config.toml
n_layer = 9
d_model = 512
n_head = 8
n_kv_head = 8
head_dim = 64
d_mlp = 2048
vocab_size = 32000
activation = "gelu"
norm = "layernorm"
norm_place = "pre"
norm_eps = 1e-06
positions = "learned"
qk_norm = false
attn_scale = 0.125
bias = "none"
tie_embeddings = true
parallel_block = false
init = "normal"
init_std_qkv = 0.0203
init_std_o = 0.0048
init_std_up = 0.0203
init_std_down = 0.0048
optimizer = "soap_variant"
lr = 0.00231
beta1 = 0.95
beta2 = 0.98
weight_decay = 0.1
lr_head = 0.00495
grad_clip = 2.0
warmup_steps = 200
schedule = "wsd"
decay_fraction = 0.814
decay_shape = "linear"
final_lr_fraction = 0.0
batch_tokens = 65536
seq_len = 1024
doc_mask = false
train_tokens = 517600000
steps = 7898
dataset = "wikipedia_en"
Each number is 128 + 24 x the weight over its row's rms, rounded and kept within 0 to 255. Layers, rows and columns count from 0. The size above them is the row's rms in percent of the matrix's.

# layer 6 attention query, 512x512, rms 0.0752, rows 423-458, columns 384-415
size [ 93  90  92  94  92  92  91  95  95  97  93  97  91 100  92 104  92  90  93  99 100  96  90  93  88 103  97  98 108 115  98  94 101  97  97 101]
[[ 80 110  71 137  95 175 135 152 103 127 113 135 154  66 119 144 170 121 133 116  95 161 105 129 134 106 139 139 155 138 141 103]
 [127 145  74 143 178 139 110 141 143  94 139 123 164 136 122 115 170 108 123 123 128 142 144 141  67 136 134 106  90 117  85 163]
 [ 95 116  88 194 154 168  99 114 126  76 144  97 128 127 135 138 137 128 133 147 118 144 129 144 108 103 146 123 161 158 127 116]
 [119  94 121 154 140 155 123 126  99 126 104 138 171 150 159  74 108  92 124 109 110 136 134 107 114  91 153  92 128 120 145 177]
 [153 117 179 111 158 163 155 124 189 132 147 106  87 137 159 110 133 130 133 138 139 136 122  96  98 173  94  94 118 125 145 156]
 [ 94 127 148 106 117 172  55 102 137 141 135 127 125 143 149  93 102 131 175 180  74  94 129 127 116 198  73 130 155 170 138 105]
 [124 154 144 125 130 138 147 116 151 123 112 112 127 117 130 135 123  80 142 115 118  68 128 117 115 117 147  83  93 133  97 124]
 [115 149 188 118 129 161 111 144 173 130 144 110 109 169 147 123 104 102 140 122 119 128 181 138 143 162  95 116  78 134 134 141]
 [121 122  92 117  81 138 115 134 135 146 126 124 164 150 111 129 104 151 115 176 136  71 148 115 120  93 164 117 133 120 124 185]
 [126 131 110 125 160  99 124 163 110 171 141 132 114  88 125 120  89 137 133 138 132 117 116  88 104 144 157 210 134 117 144  93]
 [137 134 176 140 172 166 108 139 152 110 130 167 137 151 132 124 151 138 142 114 159 138 120  80 179 143 113 154 142 114 164 111]
 [167 121 139 120 128 149 101 115 118 109 134 132 113 100 159 111 171 120 150 138 142  81 155 177 155 162 128  98 120 118 171 149]
 [119 171 119 162 125 163  64  97 130 116 103  99  97 120 130 124 128 144 117  91 137 128 176 136 138 101 102 112 151 124 127  97]
 [114 128 136 152 138  90 108 182 131 106 103 150 145 140 132 148 113 131 125 147 133 121 143 128 103 106 118 153 176 143 140 118]
 [125 143 142 134 136 131  92 106 117 119 152 144 144 132 125 143  89  98 117 132 111 135 105 145 136 156 102 119 121 125 112 130]
 [144 102 119 120  72  89 141 153 110 104 141 108  99  81 136 153 136  82 101 130 150 102 155 150  85 121 117 137 128 146 162 149]
 [115 122 146 145 127 153 142 138 178 146 145  99 106 118 121 115 173 114 155 113 125 116 106 122 108 106 114 116 164 124 102 132]
 [172 130 128 143 127 138 123 124 143  94  91 120 144 136 106 153 120 157 132 107 142 115 130 104  98 116 114 118 141 172 137 152]
 [128 141 140 148 125 101 137 166  89 106 106  94 167 129 127 126 116 121  93 141 100 130 167 144 162 128 100 130 122 107 106 119]
 [ 90 117 105 111  69 104 130 154  70  62 115 148 184 138 122 137 135 112 173 123 171 100  96 115 160 109 116 101 140 114 152 148]
 [115 122 112 115 104 118 130 144 105 158 134 104 166 165 104 147  89 127  85 132  99 186 145 139 139  99 123 104 150 131 137 149]
 [150 120 133 105 147 121 143 112  94 108  93 109 112 136 127 135 129  90 138 132 129 140 106 144 151 165  86 139  96  72 158 114]
 [131 137 131 122 144 121 146 118  91 147 155 155 122 112 170  90 109 148 132 113 163  91  97 164 144 141 133 143 147  87 154 112]
 [ 97 114 114 158 107  95 110 139 140 135 128 128 131 123  55 150 133 136 128 103 108 111 113 128 147 142 119  81 110 135 129 118]
 [174 146  84 129 110 111 105 174 123 127 137 106 110 129 131 153 156 155 147 144 129 153 132 158 103 130 140 159 121 133 111 145]
 [137 141  89 103 124 140 135 120 123 133  94 169 119 113 144  88  78 107 133 175  79 138 122  93 111 111 143 136  92  97 144 144]
 [117  95 142 121 137  98  85 122 127 135 120 131 112 133 106 185 144  80 134 158 124 129  80  89 121 159 105 107 171 137 150 154]
 [108 124 140 150  84 177 161 103 125 168 121 127 129 139 108 154  95 144 168 110 138 118 132 118 121  90  91 154  97 165 124 131]
 [ 82 118 183 124 157 129  97 116 102 138 131 144 167 102 146 122 138 134 118 137 151  94 108  97 126 110 145 129 135 136 104 107]
 [105 125 152 122 130  67 124 120  96 147 130 134 114 115 108 153 152 130 100 174 151 109 140 165 131 135 114  97 137 126 116 103]
 [133 161 123 108 124 187 113 129 128 124 155 128 111 135 134 120 111 143 113 123 142 111 125 138 184 162 132 157  86  99 135 118]
 [ 80 147 138  81 179  90 105 135 109 117 134 106 142 125 129 128 133 147 135 111 114 175 176 103 170 176  76 132 117 127 161 108]
 [126 109  87 115  94 105 132 105 145 109 143 188 131 141 127 132 139 112 108 130  72  97 132 126 140 146 122 107  90  78 122 161]
 [ 59 100  96 150 122 152 143 115  77  92  91 157 155 131 157  98 137 126 157 121 148 101 135 103 125 142 130 158  94 106 181 109]
 [103 116 159 128 143 130  92  95 151 150 130 126 175 136 131 127 161  89 116 108 137 145 113 110 112 171 122 128 163 170 118  97]
 [135 151 169 152 117 130 116 105 126 111 146 127 118 118 115  85 121 138 142 115 158 120  65  84 119 120 136 151 146 129 157 108]]
# layer 6 attention key, 512x512, rms 0.0754, rows 423-458, columns 384-415
size [ 88  91  89  90  91  88  90  92  94  88  87  96  87  89  91  94  97  90  92  89  90  90  92  89  89  98  90  96 102  98  98  97 102  94  92  95]
[[128 117  92 163 127  97 123 106 135 109 137 167 188 140 110 167 191 129 127  84  89 133 117  94 123 140 111 129 120 117 124 135]
 [140 113 129 107 146  94 114  94 120 113 126 150 170 137 102 147 111 138 112 147 124 125 124 161 129 100 125 133 156 141  99 117]
 [104 126 109 124  80 133 138 108 124 136 130 124 114 131 148 105 148 129 131 141 183  99 107 110 141 109 126 149 148 111 129 133]
 [113 131 108 127  97 142 137 140 113 134 105 148 131  92 165 137 133 144 119 131 117 126  79 132  85 155 117 171 149 182 149 131]
 [ 92 117 128 123 129 156 158 108 128  81 122 141 113 121 156 132 120 132 144 165 112 154 112 114 186 140 103 132 138 146 118 169]
 [100 125 104 142  87 108 119 145 132 104 167 117 162 133 128 141  94 147 101 140 123 140 145 134 144 164 100 133 141 124 119 127]
 [148 116 108 146 124 122 148 112 114 152  81 131 139 159 100 131 138 142 151  91 117 147 135 126 172 150 156 127 103 148 128 125]
 [131 150 151  99 177 121 117 148 145 163 123 128 126 142 129 104 166  72 148 158 110  79 198 174 102 108 172 124 103 103 121  85]
 [130 155 116 114 104  92 146 148 117 110 132  96 129 159 136 119 139 116 131 129 102 101 126 145 172 115 130 141 122 105 116 123]
 [ 99 176 104 123 145 112 156 157 126 116 116 170  97 163 103  98 137 114 152 108 131  89 118 118 133 126 113  63 135 174 148 137]
 [144 146  94 102 144 178 124 131 142 150 104 126 108 111 167 101 198 121  95 138 162 122  79 125 179 104 106 101 139 116 175 120]
 [131 150 111 147 106 145 115 112 132  94 133 116 100 117 135 157 156 134 118 146 121 126  97 144 110 132  80 195 145 117 142 145]
 [112  83 143 171 116 158  87 146 115 118 114 122 120 150 155 117 132 155  89  94 140 106 147 129 121 116 151 128 124 114 106 129]
 [107 139 126 116 113 142 132 147 153 158 146 163 149 132 137  98 134 118 170 146 127 109 147 124 140 111 111 113  88 141 126 143]
 [102 103 189 121 136 110  99 122 117  96 110 151 147 106 113 140 130 116 150 112 108 143 119 158 109 153 156 128 117 132 117 114]
 [154 110 146 153 145 100 122 154 151 124  80 112 115 158 140 163 132  78 133 161 126 107 140 108 117 148  96 113 113 154 152 122]
 [118 102 115  94  86  94 125 164 134 134 122 142  95 169  87 130 149 137 120 107 113  93 127 140 105 129 141 113 153 156 114 115]
 [132  88 135 142 144 116 135 149 158  82  95 119 131 160 116 171 150 112 137 154 102 124 152 109 135 129 118 131 146 155 118 123]
 [ 93 156 142 138 136 168 164 117 115 132 131 107 130 151 160 145 141 156 143 155  99 103 107 177 164 136 133 114 111 133 131 131]
 [147 157 112 145 111 170  97 121 144 129 122 112 179 159 142 169 171 110 112  90  87 159 108 118 124 117 102 105 145 101 125 120]
 [150 120 106 101 147  93 133 159 144 160 170 141 113 114  79 171 101 123 129 100 112 154 138 128 134 135 123 121 119 108 134 144]
 [ 92 163 189 137 139 135 147 166 121 104 110 126 115 131 136 127 105 123 168 157 127 147 116 127 133 154 129 187 109 147 173 137]
 [127 136 115 127  87 137 120 168 114 127 156 161 120 126 141 118 119 119 134 101 138 133 106 120 162 159 116 139 127 137 154 125]
 [ 98 147 114 135 164 115 123  94 137 121 118 143 125 154 146 162 145 143 164  92 145 122 131  97 142 124 109  78 125 147 139 104]
 [125  65 114 121 138 120 105 146 116 158 125 136 131 137 105  91 125 146 154 139  98 155 187 151 115 121 119 192 138 107 161 153]
 [150 162 158 101  95 107 106 146  95  94 124 157 110 142 114 118 143 112 100 106  66 163  93 123 105 117 128 113 117 127  99  90]
 [131 141 166 192 102 101  96  91 124 112 148 106 154 146 133 134 112 114  99 143 133 173 152 115 176 112 129  92 139 135 144  98]
 [ 69  95 151 122 121 110 121 135  96 155 116 119  98 143 114 168 162 122 139 121 140 112 111 135 108  97 151 120 103 119 132 125]
 [148 125 114 160 197 181 121  99 138 119 146 120 126  98 135 110 137 124 111 149 165 110 119  87 118 125 124  92 145 118 151 101]
 [139 151  99 129 103 137 107 134 137 126 209 110 160 131 136  94 122 134 148 133 137 119 103 131 123 131 113 118 144 144 121 131]
 [151 178 131 115 115 145 117 144 116 174  88 127 120  98 131 148 108 167  99  96 135 156 122 134 118 130 109 128 116 146 125 153]
 [111 157 101 111 138 128 163 139 166 149 126  96 101 104 104 126 140 131 125 108 115 102 100 154 180 125 101 123 117 117 129 109]
 [138 165  83 113 139  87 120 130 152 150 132 162 157 129 117 128 121 165 113 131 117  94 135 150  75 133 106 117 102 126  96 132]
 [147 142 142 124 131 127  89 130 127 131 120 110 137 136 112  69 150 138 167 139 152 126 121 143 128 192  99 133  91  92 153  91]
 [123 151  78 111 137 141 131 131 151 113 144 127 141 134 174 157 158 155 145 112 111 122  89 135 110 126 115 141 142 112  92 134]
 [155 122 123  95 176 117  88 171 137 147 130 148 143 136 130  79 144 129 146 115 166  98 124  96  98 140 137 145  97 131 158 134]]
# layer 6 attention value, 512x512, rms 0.1, rows 384-447, columns 384-415
size [ 94  92  98  97  95  93  96 100  97 102  99  98 100  96 101  95  93 107  94  97 101  90  94 102  89  97 116 113 105 104 100 103 103  91  99  94  95  99 101 104  97 100 106  99  98  91  96 103 101  96 102 100  97  88 107 105  94  93 114  88 100 101  93  96]
[[116  97 115 134  96 132 142 146  94 134 140 176 148 100 108 125 160 155 167 111 128 132  97 140  88 144 103 121 116 143 145 114]
 [152 136 134 117 114 145 160 122 129 130  97 136 180 128 170 106 105 128  98 122 123 150 153 124 151 129  99 155 124 104 124  95]
 [ 94 125 132 104 136  76 102 142 148 120 120 143 111  96 144 141 102 133 124 104 143  91 114 113 128 103 166 117 129  93 132 117]
 [136 120 106 178 131 125 172 119  99 124  95 134 157  97 188 131 115 146 138 132 181 123 140 164 164 147 132 144 126 159 102  97]
 [164 115 132 151 130 120 142 106 153 125 125  61 142 139 146 146  80 116 162 122 117 109 148 110 126  97 159 102 116 119 158 153]
 [147 131 115 138 102 116 148 108 138  91 166  97 187 132 164 106 107 128 141 110 171 155 141  80 139 143 133 129 120 165 151 134]
 [163 146 113 169 106 146 129 159 163 147 102 133 134  94 150 151 126 121 159 139  93 121 104  95 161 135  99 137  83 164 117 146]
 [122  97 113 117 149 112 111 142  80 134 107 161 115 106 100 127 135 169 154 135  78 126 135 141 122 138  96 119 176 139 179 128]
 [108 104 118 123 160  70 119 177 114 140  82 146 115 156 101 125 107  95 142 146 133 155 121 152 102 147  85 132 144  86 145  87]
 [102 152  64 112  75 152 142 109 107 157 142 129 109 130  94 162 148 142 124 174  86 117 141 190 106 158 108  90 142 129 167 148]
 [118 180 101 154 139 108 145 125 129 131 129 126 111 105 123 109 153 134 136 161  99 112 130 116 136 117 158 124 129 180 119 156]
 [128 131 104 128 118 166 135 118 138 113 103 139 130 130 133 158 177 131 142 112 162 107 126 167 119 139 117  99  80 119  99 120]
 [147 127 120 131 144 117 130 148 144 148  91 113 109 144 135 109 160 108 135 123 118 165 148 124 121 150 112 149 102 152 125 105]
 [110 122 136 131 126 123 163 124 175 124 172 119 101 106  97 116 108 124 123 116 137 153 129 153 103 134 199 112 165 105 109 105]
 [127  92 132 144 149 129 165 118 130 145 114 128 165 105 146 118 129  96 156 122 171 136 139 117  94 176 150 135 116 124  62 131]
 [105 148 106 133 115  98 169 126 140 130 144 120 108 123 130 114 109 113 164 128 136 104 134 146 103 157 129 117 131 156 145 140]
 [130  92 154 121 108 125 122 136 160 122 122 116 112 127 139 129 145 127 164 117 141 139 132 134 143 147 163 113 132 139 158 106]
 [133 127 111 110 137 156 106  94  89 129 172 125 106 118 155 139  99 114 105 157 118 160 144 155 143 109 107 130 168 122 104 113]
 [143 136  92 137 150  98 124  90 159 117 192 141 133 142  95 130 135  99 128 146 130 144 125  93 119 122 115 119 105 101 120 122]
 [152 188 121  98 122 143  89 114 123 110 160 127 128 171 108 118 195 117 131 168  72 151 124 124 135 159 130 135 125 113 185 159]
 [164 127 157 116 122  96 146 173 126 121 150 150 130 145 102 113 136 121 117 137 130 169  67 191 131 122 122 102 168 122 157 113]
 [171 101 112 162  91 174 126 137  70 124 127 114 133 148 166  82 153 111 102  81 105 118 141 169 152 138 160 128 121 138 138 140]
 [149 158 167 122 120 113 127 170 123 125 134  97  70  73  95 114 149  84 140 146  80 145 164 143 148 138 133  98 115 128 131 130]
 [127 166 129 191 135 121  86 149 169 134 111 134 119 126 159 150 122 152 112 131 148 162 107 109 149 122  96 137 118 122 145 122]
 [ 97 155 104 118 112 107 173 151 118 120 122 130 126  79 123  90 111 108 129 179 106  98  98 160 132 125  98 112 159  99 114 123]
 [114 147 105 111 135 133 147 115  98 118 152 120 133  80 128 171 155 111 118 140  91 123 166 118 166 129 124 165 144 121 150 114]
 [103 130 126 175 140 152 163 155 166 132 130 144 110 146 132 169 139 122  72 132 145 115 130 155 146 138 115 108 116 135 137 173]
 [127 120 128 113  72 119 128 119 118 127 146 130 137 125  93 128  69 145 101 109 105  92 152 133 134 104 146 120 157 102  99 152]
 [142 116 149 134 115 159  91 118  95 111 105 149 116 159 103 126 122 123 122 151 111 116  60  99 130 143  57 122 132 109  97 122]
 [ 93 183 138 134 131 116 105 124 150 141 134 127 129 157  96  93 148 151 147 100 143 116 143 121 140 105 150 156 124 125 136 130]
 [108 128 131 180 137 132 108 127 125 114 114 214 137 134 143 123 169 158 120 107 117 129 112  74 131 131 126 115 155 136 137 137]
 [ 83 135 141 100 136 124 104 116  54 102 129 140 156 157 172 131 118 112  95 139 111  64 108 155 124 163 134 143 119 135 115 173]
 [110 129 120 155 142 112 109 113 139 135 140 124 119 123 143 135 144 177 132 128 119 121 113  96 177 117  70 117 124 175 132 129]
 [129 108 102 106 145 174 103 127 149 112 130 160 124 108 113 166 160  99 161 124 127 147 117 132 113 131 122 140 115 138 156 147]
 [120 138 106 184 120 107 174 144 164 103 123 132  55 111  85 111 121 149 147 112 156 135 145 117 139 100 141 147 111 118 144 136]
 [165 140 108 118 156  77  97 147 133  83 142 101 178 106 141 134 103 185 136 114 123 115 136 114 128 116 123 105 128  88 106  99]
 [175 116 155 147 139 157 135 115 127 141 144 139 102 128 108 127 141 130 132 184 113 148 115 128 110 131 130 161  99 132 134 112]
 [124  82 119 120  81 126 116 129 115  98 111 143 110 130 102 107 109 131 123  74 137 145 146 108 137  99 140 106  93 165 135 124]
 [147 127 151 132 103 102 132 135 156  99 129 137 116 102 106 121 108 154 101 128 180 129 108 105 104 111 163 160 112 114 136 110]
 [150 122 129 139 137 167 119 169 104 168 151 104 155 168 132  98  61 153 132 167  77 138 125 120 125  80 117 103 139 133 122 128]
 [115 166 122 123 184 135 139  73  90 116 132 145 128 115 156 113 107  90 117 134  83 118 151 145 163 164  97 166 128 108 129 146]
 [121 133 120 152 164 107  97 125 152 119 132 154 162 141  91 147 147 136 122 102 145 126 139  81 106  85 144 170 104 151 146 125]
 [111 167 135 127 131 131 149 124 118 130 127 139 155 148 126 114 131  86 107  95 173 102 125 142 178 130 144 136 127  95 111 136]
 [110 104 130 132 132 119 130 151 186 116 108 114 131 105 133 148 140  92 115 129 136 136 154 140 168 135 141 101 103 114 129 137]
 [122 125 141 102 109 170 157 127 140 111 180 112 153 119 151 125 132 109 132 133 129 111 130 151 120 107 142 143 136 163 110 134]
 [133 129  81 166 105 176 131 135 165 131 129 166 118 166 107 127 128 174 124 120 120 102 104 118 102 138  87 127 110  98 162 145]
 [128 131  98 130 148  84 136 173 106  78 152 116 103  93 155 145  98 143 123 121 110 140 105 123 165 119 114 110 133 162 125  99]
 [140 111 151 118 150 155 154 165 138 168 120  85 166 147 110 131  92 143 107  84 125 128 140 138 115 136 158 124 161 129 139 108]
 [139 133 116 126 156 166  44 150 140 121 143  76 119 115 185 146 109  74 157 116  99 114 129 162 124 103 130 154  96 125 125 144]
 [138 118 100 160 146  95 106 153  88 151 137 110 155 114 128 142 124  89 126 125  98 141 118 153 140  94  88 124 120 136 147 143]
 [157 121  89  97  80 120 139 150 120 113 113 148  70 124 117 127 119 161 118 140 133 150 146 148 146 126 146 109 125 111 113 160]
 [ 90 127 151 180 134 142 144 152 144 156 122 138  70 126  97 117  99 133 101  93 175  99 140  89 100 181 142 140 102 147 112 127]
 [151 131 166 146 111 159  88 120 128 132 108 164 106 123 135 117 152 134 122 125  99 138 134  87 125 128 110 118  97 128 136 128]
 [150 120 149 112 166 103 133 117 145 126 132 111 163 172  77 137 168 126  81 156 112 125 130  98 110  92 135 161 122 138  95 116]
 [106 140 145 149 176 157 119 139 121 156 174 153  98 116 126 118 144 144 137 136  75 132 111 122 117 152  64 123 115 114 135 119]
 [ 83 133 195 143 121 136 156 150 127 126 116 142 154 144 142 140 147 124 140 104 165 134  80 112 110 136 104 151 142 116 117 152]
 [113 102 110 152 100 137 161 111 101 126 144 149 112 114  79 124 134  95 139 111 168  87 121 129 112 118 126 149 138 140  99 148]
 [103 148 165 148 116  90 127 134 118 159 144 146 126 117 114 117 123 126 165 128 174 144 131 131 107 130 117 129 120 128 132 157]
 [133 130 152 107 108 132 111  89 133  90 136 155 128 110 114 131 120 144 164 144 109 181 160 111 108 130  85 120 164  78 136 110]
 [119 123 121 151 130 137 175 124 120 100 131 163 117 141  90 141 116 131 130 154 129 121 168 140 132 142 172 134 149 166 107  96]
 [ 96 175 103 134 117  88  96 154 150 127 122 146 128 123 132 143 141 171 155  96 130  98 121 118 135  85 159 122  98 134 163 135]
 [ 94 167 103 115 133 122 118 111  69 135 148 119 127 136 123 129  81 137 171 133 126 173 137 154 183 141 134  73 138  91 125 158]
 [ 86 108  74  88 107 162 115 124 165  76 102  86 119 114  85 122  97 173 120 151 101 121 111 120 107 132 140 143 118 101 111 125]
 [135 107 111 148 138 202 113 132  83 107 133 122  91  90 117  99 132 130 133 142 110 133 132 142  90 166 141 132 140 120 135 132]]
# layer 6 attention output (transposed), 512x512, rms 0.0867, rows 384-447, columns 384-415
size [ 91  91  91  90  92  91  93  93  91  92  92  92  96  92  93  91  90  95  92  92  90  89  91  90  88  90  97  96  96  93  93  94  95  90  94  92  90  94  93  96  94  92  93  92  88  89  91  95  93  92  91  93  94  89  96  92  92  91  99  89  91  92  89  92]
[[110 109 158 120 154 115 151 140 117 109 131 145 104 108 113 118  91 137 123 149 126  96 137 134 120 142 153 136 134 124  84 121]
 [115 155 110  99 112  97 128  79  82 121  71 139 136 137 113 118 117 163 167 125 106 149 148  86 132 141 177 110 162 120 136 168]
 [147 131 165 108 150 196 101 111  69 130 159 103 134 129 151 151 105 113  82 101 166  98 127  96 133 165 142 139 113 121 172 154]
 [ 89 111 148 154 104 136 111 128 109 100 142 149 118 125 117 100 157 134 126 113 120 113 149 121 135 135 139 108 138 126 127 144]
 [119 132 120 180 118 133 110 121  96 112 146 180 106  97 128  93  75  88 121 143 175  75 119 153 151 147 113 112 141 105 113 138]
 [109 154 110 139 152 122 163 116 160 123 113 133 160 139 132 125 138 117 129 142 144  77 108 107 176 140 124 114 163 167 135 156]
 [133 144 123 118 156 120 136 110  72 124  69 118  70 116 148 145 135 116 142 146 113 144 140 100  93 149 101  73 116 160 102 110]
 [152 103 112  92 111 100 130  84 144 142 163 129  62  91 150 132 145  96  96 148 129 122  99  98 136 125 128 154 150 145 120 178]
 [187 118 104 145 114 129 136 118 151 127 120 123  92 150 109 117 150 125 146 157 139 165 134  93 140 165 102 146  91 132 112  93]
 [114 135 132 154 144  99 116 118 160 103 139 113 142 153  95 118  87 151  91 116 103 132 115 108 124 113 127 115 132 157 119  94]
 [131 104 130 120 111 142 147 180 126  98 175  98 129 114 155 109 148  97 147 135 127 123 170 104  89 129 135  95 141 136 159 149]
 [ 74 172 127 145 161  87 139  45 138 128 123 117 111 165 105 153 128 104 145  89 162 147 144  96 129 148  95 109  86  96 107  81]
 [200 158 125 137 128 193 131 127 143 108 164 101  99  95 121 135 127 108 120 152 132 115 124 148 147 118 138 144 125 117 126  95]
 [ 71 114 176 106 123 116 160 164 113 159 113 151 133  99 122 116 125  99 127 149 153 123 109 138 142  95 135 130 134 127 117 107]
 [129 134 149 157 102 142 113  96 134 108 126 108 141  98 121 107 102 119  68 100 135  96 121 142 105 141 152 115 138 126 134 127]
 [125 148 161 125 152 135 115  76 166 126 143 134 149 133 167 103 116 139 101 117 107 122  82 111 114 144 140 122 110 107 112 107]
 [118 114 120 124 123 164 130 109 168 140 133 131 114 100 148 126 136  77 138  89 126 142 137 132 124 122 171  96 146 114 145 128]
 [131 135 138 133  87 169  95 129  73 126 111 113 117 126 117 135 115 129 129 169 124 130 142 124 141 109 139 126 167  99 114 127]
 [121 114  91 136 115  93 133 127 110 134 169 118 146 115 141  55 141 131 123  77 129 155 143 100 135 137 112 137 128 141 145 159]
 [120 153  44 116  93 135 145 114  81 141 137 124 119  87 134 139 126 116 147 170 140 103 127 109 125 146 125 106 155  86 127 113]
 [ 95 100 108  87 174 156 132 115 125 124 141  89 115  96  98 119  84 119 122 105 119  74 117 129 160 107 141 125  72 119  89 165]
 [151 157 101 170 137 101 104 138 128 133 132 103 117 136 104  86  77 108 148  86 137 166 148 108 151 107 109 171 151 138 120 111]
 [135 174 167 121 127 155 158 135 141 162 114 116 176  99 121 178 137 129 115 146 106 145 159 101 143 103 133 115 107  64 170 145]
 [123 128 143 124 143  73 112 139 126 129 116 130 112 130 152 163 121 137 116 148 134 139 122 120  97 129 105 154 136 141 122 128]
 [ 74 108 146 116 121 115 136 114 107 118 114 120 143 150 123  71 135 122 138 137 144 114  77 105 124 125 159 188  73 126 135  89]
 [123 117 128 113  95  38 116  96 166 139 141 115  82  77 121 175 116  97 104  94  94  98 131 134 116 143 131 149 139 122 159 146]
 [104 142  91 207 137 108  95 105 127  69 102 172 103 107 132 172 173  90  89 114 145 149 161 134 153  95 122 119 167 108 153 107]
 [142 144 142 105 139 107 143 122 126 105 139 150 129 148 129  99  94  95 193 119 151 108 123 140 106 143 148 129  63 105 164 108]
 [114 131  97 130  69 159 122 138 177 143 119  85 164  79 125 155 102 175 112 143 123 126 105 108 123 121 129 120 112 135 124 137]
 [103 121 113 105 121  63 112 106  85 104 108 140 113 122 138 115 134  94 152 112 177 180 121 127  80 106  97 139 168 105 134 133]
 [133 121 151 118 104  97 130 168 113 110 117 133 112 140 136  91 180 114 108  87 119 155 132 116 148 127 131 119 120 146 133 140]
 [168 130 129 108 107 143 138 169 150 123 137 109 124 120 147  91 116 128 147 114 151 159 160 143 120 152 162 148 124 135 132 141]
 [133 117 133  99 130 135  96 130 112 118 151  80 154 138 119 102 144  96 122 110  88 109 163 135 116 128 182 133 174 136 115 149]
 [ 75 175 122 150 147 138 132 128 193 151 107 111 122 157 135 143 115  86 100 122 100 100 126 128 156 130 129 102  94 109 139 113]
 [109 161 134 171 132 133 126 132 146 112 122 114 163 131 101 150 108 143 142 128 165 121  76 108 126 120 100 147 101 155 106 132]
 [119 155 121 113 114 100 147 162 146 113 147 128 120  51 138 144  83 154 134 119 142 157 135  89 120 142 125 139  82 103 144  62]
 [135 133  87  47 127 151 133 108 129 139 124 135 159 126  92 172 184 110 117 150  87 159 140 177 109 129 114 135 130  79  98 164]
 [165 135 154 119 150 141 133 136 109 109 102 148 136 154 127 112  88 117 117 159 114 105  89  92 133 120 128 124 133 104 147 112]
 [113 133 163 114 121 172 138 150 163 133 160 122 118 106 145 118 116 136 137 126 132 131 132 131 162 116 140 102 165 151 128 128]
 [133 119 122 182 114  84 150 182 133 109 120 121 126 144 161 172 139 132 108 146 109 150 134 150 124  86 157 163 152  95 120 139]
 [137 138 115 145 110  89 137 143 120 123 145 123 136 167 122  88 137 110 140 122 107 148 115 130 140 121 158 133 108 167 131 118]
 [144 141 110 163 107 131 123 112  94 106 113 121 100 141  64 135 107 121 150 143 124 147 144  90 119 128  96 157 161 151 128 109]
 [117 112 115 179 120  83 120 116 109  89 160 108 140 157 130  99 182 123 103  91 121 122 120 152 157  99 125 123 150 126 139 149]
 [108 146 144 133 125 159 151  90 157 145 112 114 106 120 113 117  85  97 142 124 169 139 187 148  92 122  81  57 124 122  92 143]
 [155 110 161 111 137 147 112 116 117 129 141 112 130 126  85 129 106 115 135 109 148 137 126 113 155 134 170 118 125 145 123 115]
 [105 131 113 120 148 147 169 150 114 186 146 107  82 140 137 144 145 153 124 191 158 135 103  98 148 123 136 136 130  82 105 101]
 [131 124  94  93 107 104 122 145 124 116 143 145 144  79 117  85 142 108 147 142 132  88 136 127 122 136 119 161 113 127 121 138]
 [147 122 149 133 122 110 123 115 165 125 126 134 174 128 117  97 130 107 144 119 120 139 108 132 153 130 158  87 106 124 150 128]
 [112 149 131 137 128 131 115 143 135 126 134 101 114 104 133 167 153 118 113 134 161 136 161 127 125  86 157 127 147 132 140 147]
 [107 126 128 131 142 127 163 135 138  55 120 150 146  83  53 155 124 108 130 152 158 133  93  81 165  93 140 134 144 141 138 108]
 [154 147 141 101 153 178 183 132 122 135 138 148 134 160 116  92 116 146 145 149 135 130 106 166 170 160 110 161  89 133 176 115]
 [160 115  99 131 127 136 122  75 117  76 124 131 146 126  65 140 130 108 111 127 120 125 102 131 114 143 123 116 152 157 135 119]
 [125  65  93 147 126 127 140  98 140 137 117 142 129 153 134 145  97  98 113 111  89 176 109  90 133 194  99 148 158  97 153 168]
 [149 153 107 129 126 123 137 138 121 142 141 141 132 147 135 153 138 176 134 100 166 103 106  91 135 123 128 102 164  73 155 178]
 [106 131 159 113 120 153 125 130 152 109 137 117 133 139 107 153 131 133 117 144  87  98 157 107 128  71 119 140 108  96 119 166]
 [170 125  76 132 113 114 161 134  74 155 121 131  77 135 139  95 141 132 132 123 101 129 146 161 137 103 149 125 160 169 109 110]
 [143  87 152 161 131  91  93 137 145  83 109  98 113 173 120  95 101 154 152 132  87 101 175 146 123 131 152 137 101 127 132 150]
 [159 124 134  85 149 119  97 136 123 153  69 126 114 154 173 134 188 101 141 134 133 103 165 125 119 149 149 162  89 137 154 147]
 [147 145 148 148 123 156 132  91 141 158 165 121 158 114 161 137 120 143  94 124 129 117 114 111 131 141 103 143  69 139 184 134]
 [132 113 125 136  81 122 137 120 158 116 127 146  70 158 124 126 123  94 150 151  80 166 116 161 135 131 129  96 105 168 145 144]
 [123 159  79 111  96 101 118 114 148  65 137 138 142 135 129 128  95 155 131 120 156 159 119 164 135 119 132 104 115  71 127 103]
 [120 100 114 118 128 136  85 114  63 152 111 143 158 170 146  96 109 157 131 144 154 108 102 129  90 152 130 136 122 113 156 154]
 [129 135 145 134 109 148 131 162 158 143 150 155 107 156 116 183 118 154 131 101 156 152 111 153 162 147 109 141 112 151  97 128]
 [ 83 100  79 133 122 173 138 136 141  97 146 118 144 158 147 123  86 118 127 143 155 101 138 121 140 164 155 119 129 107 125 113]]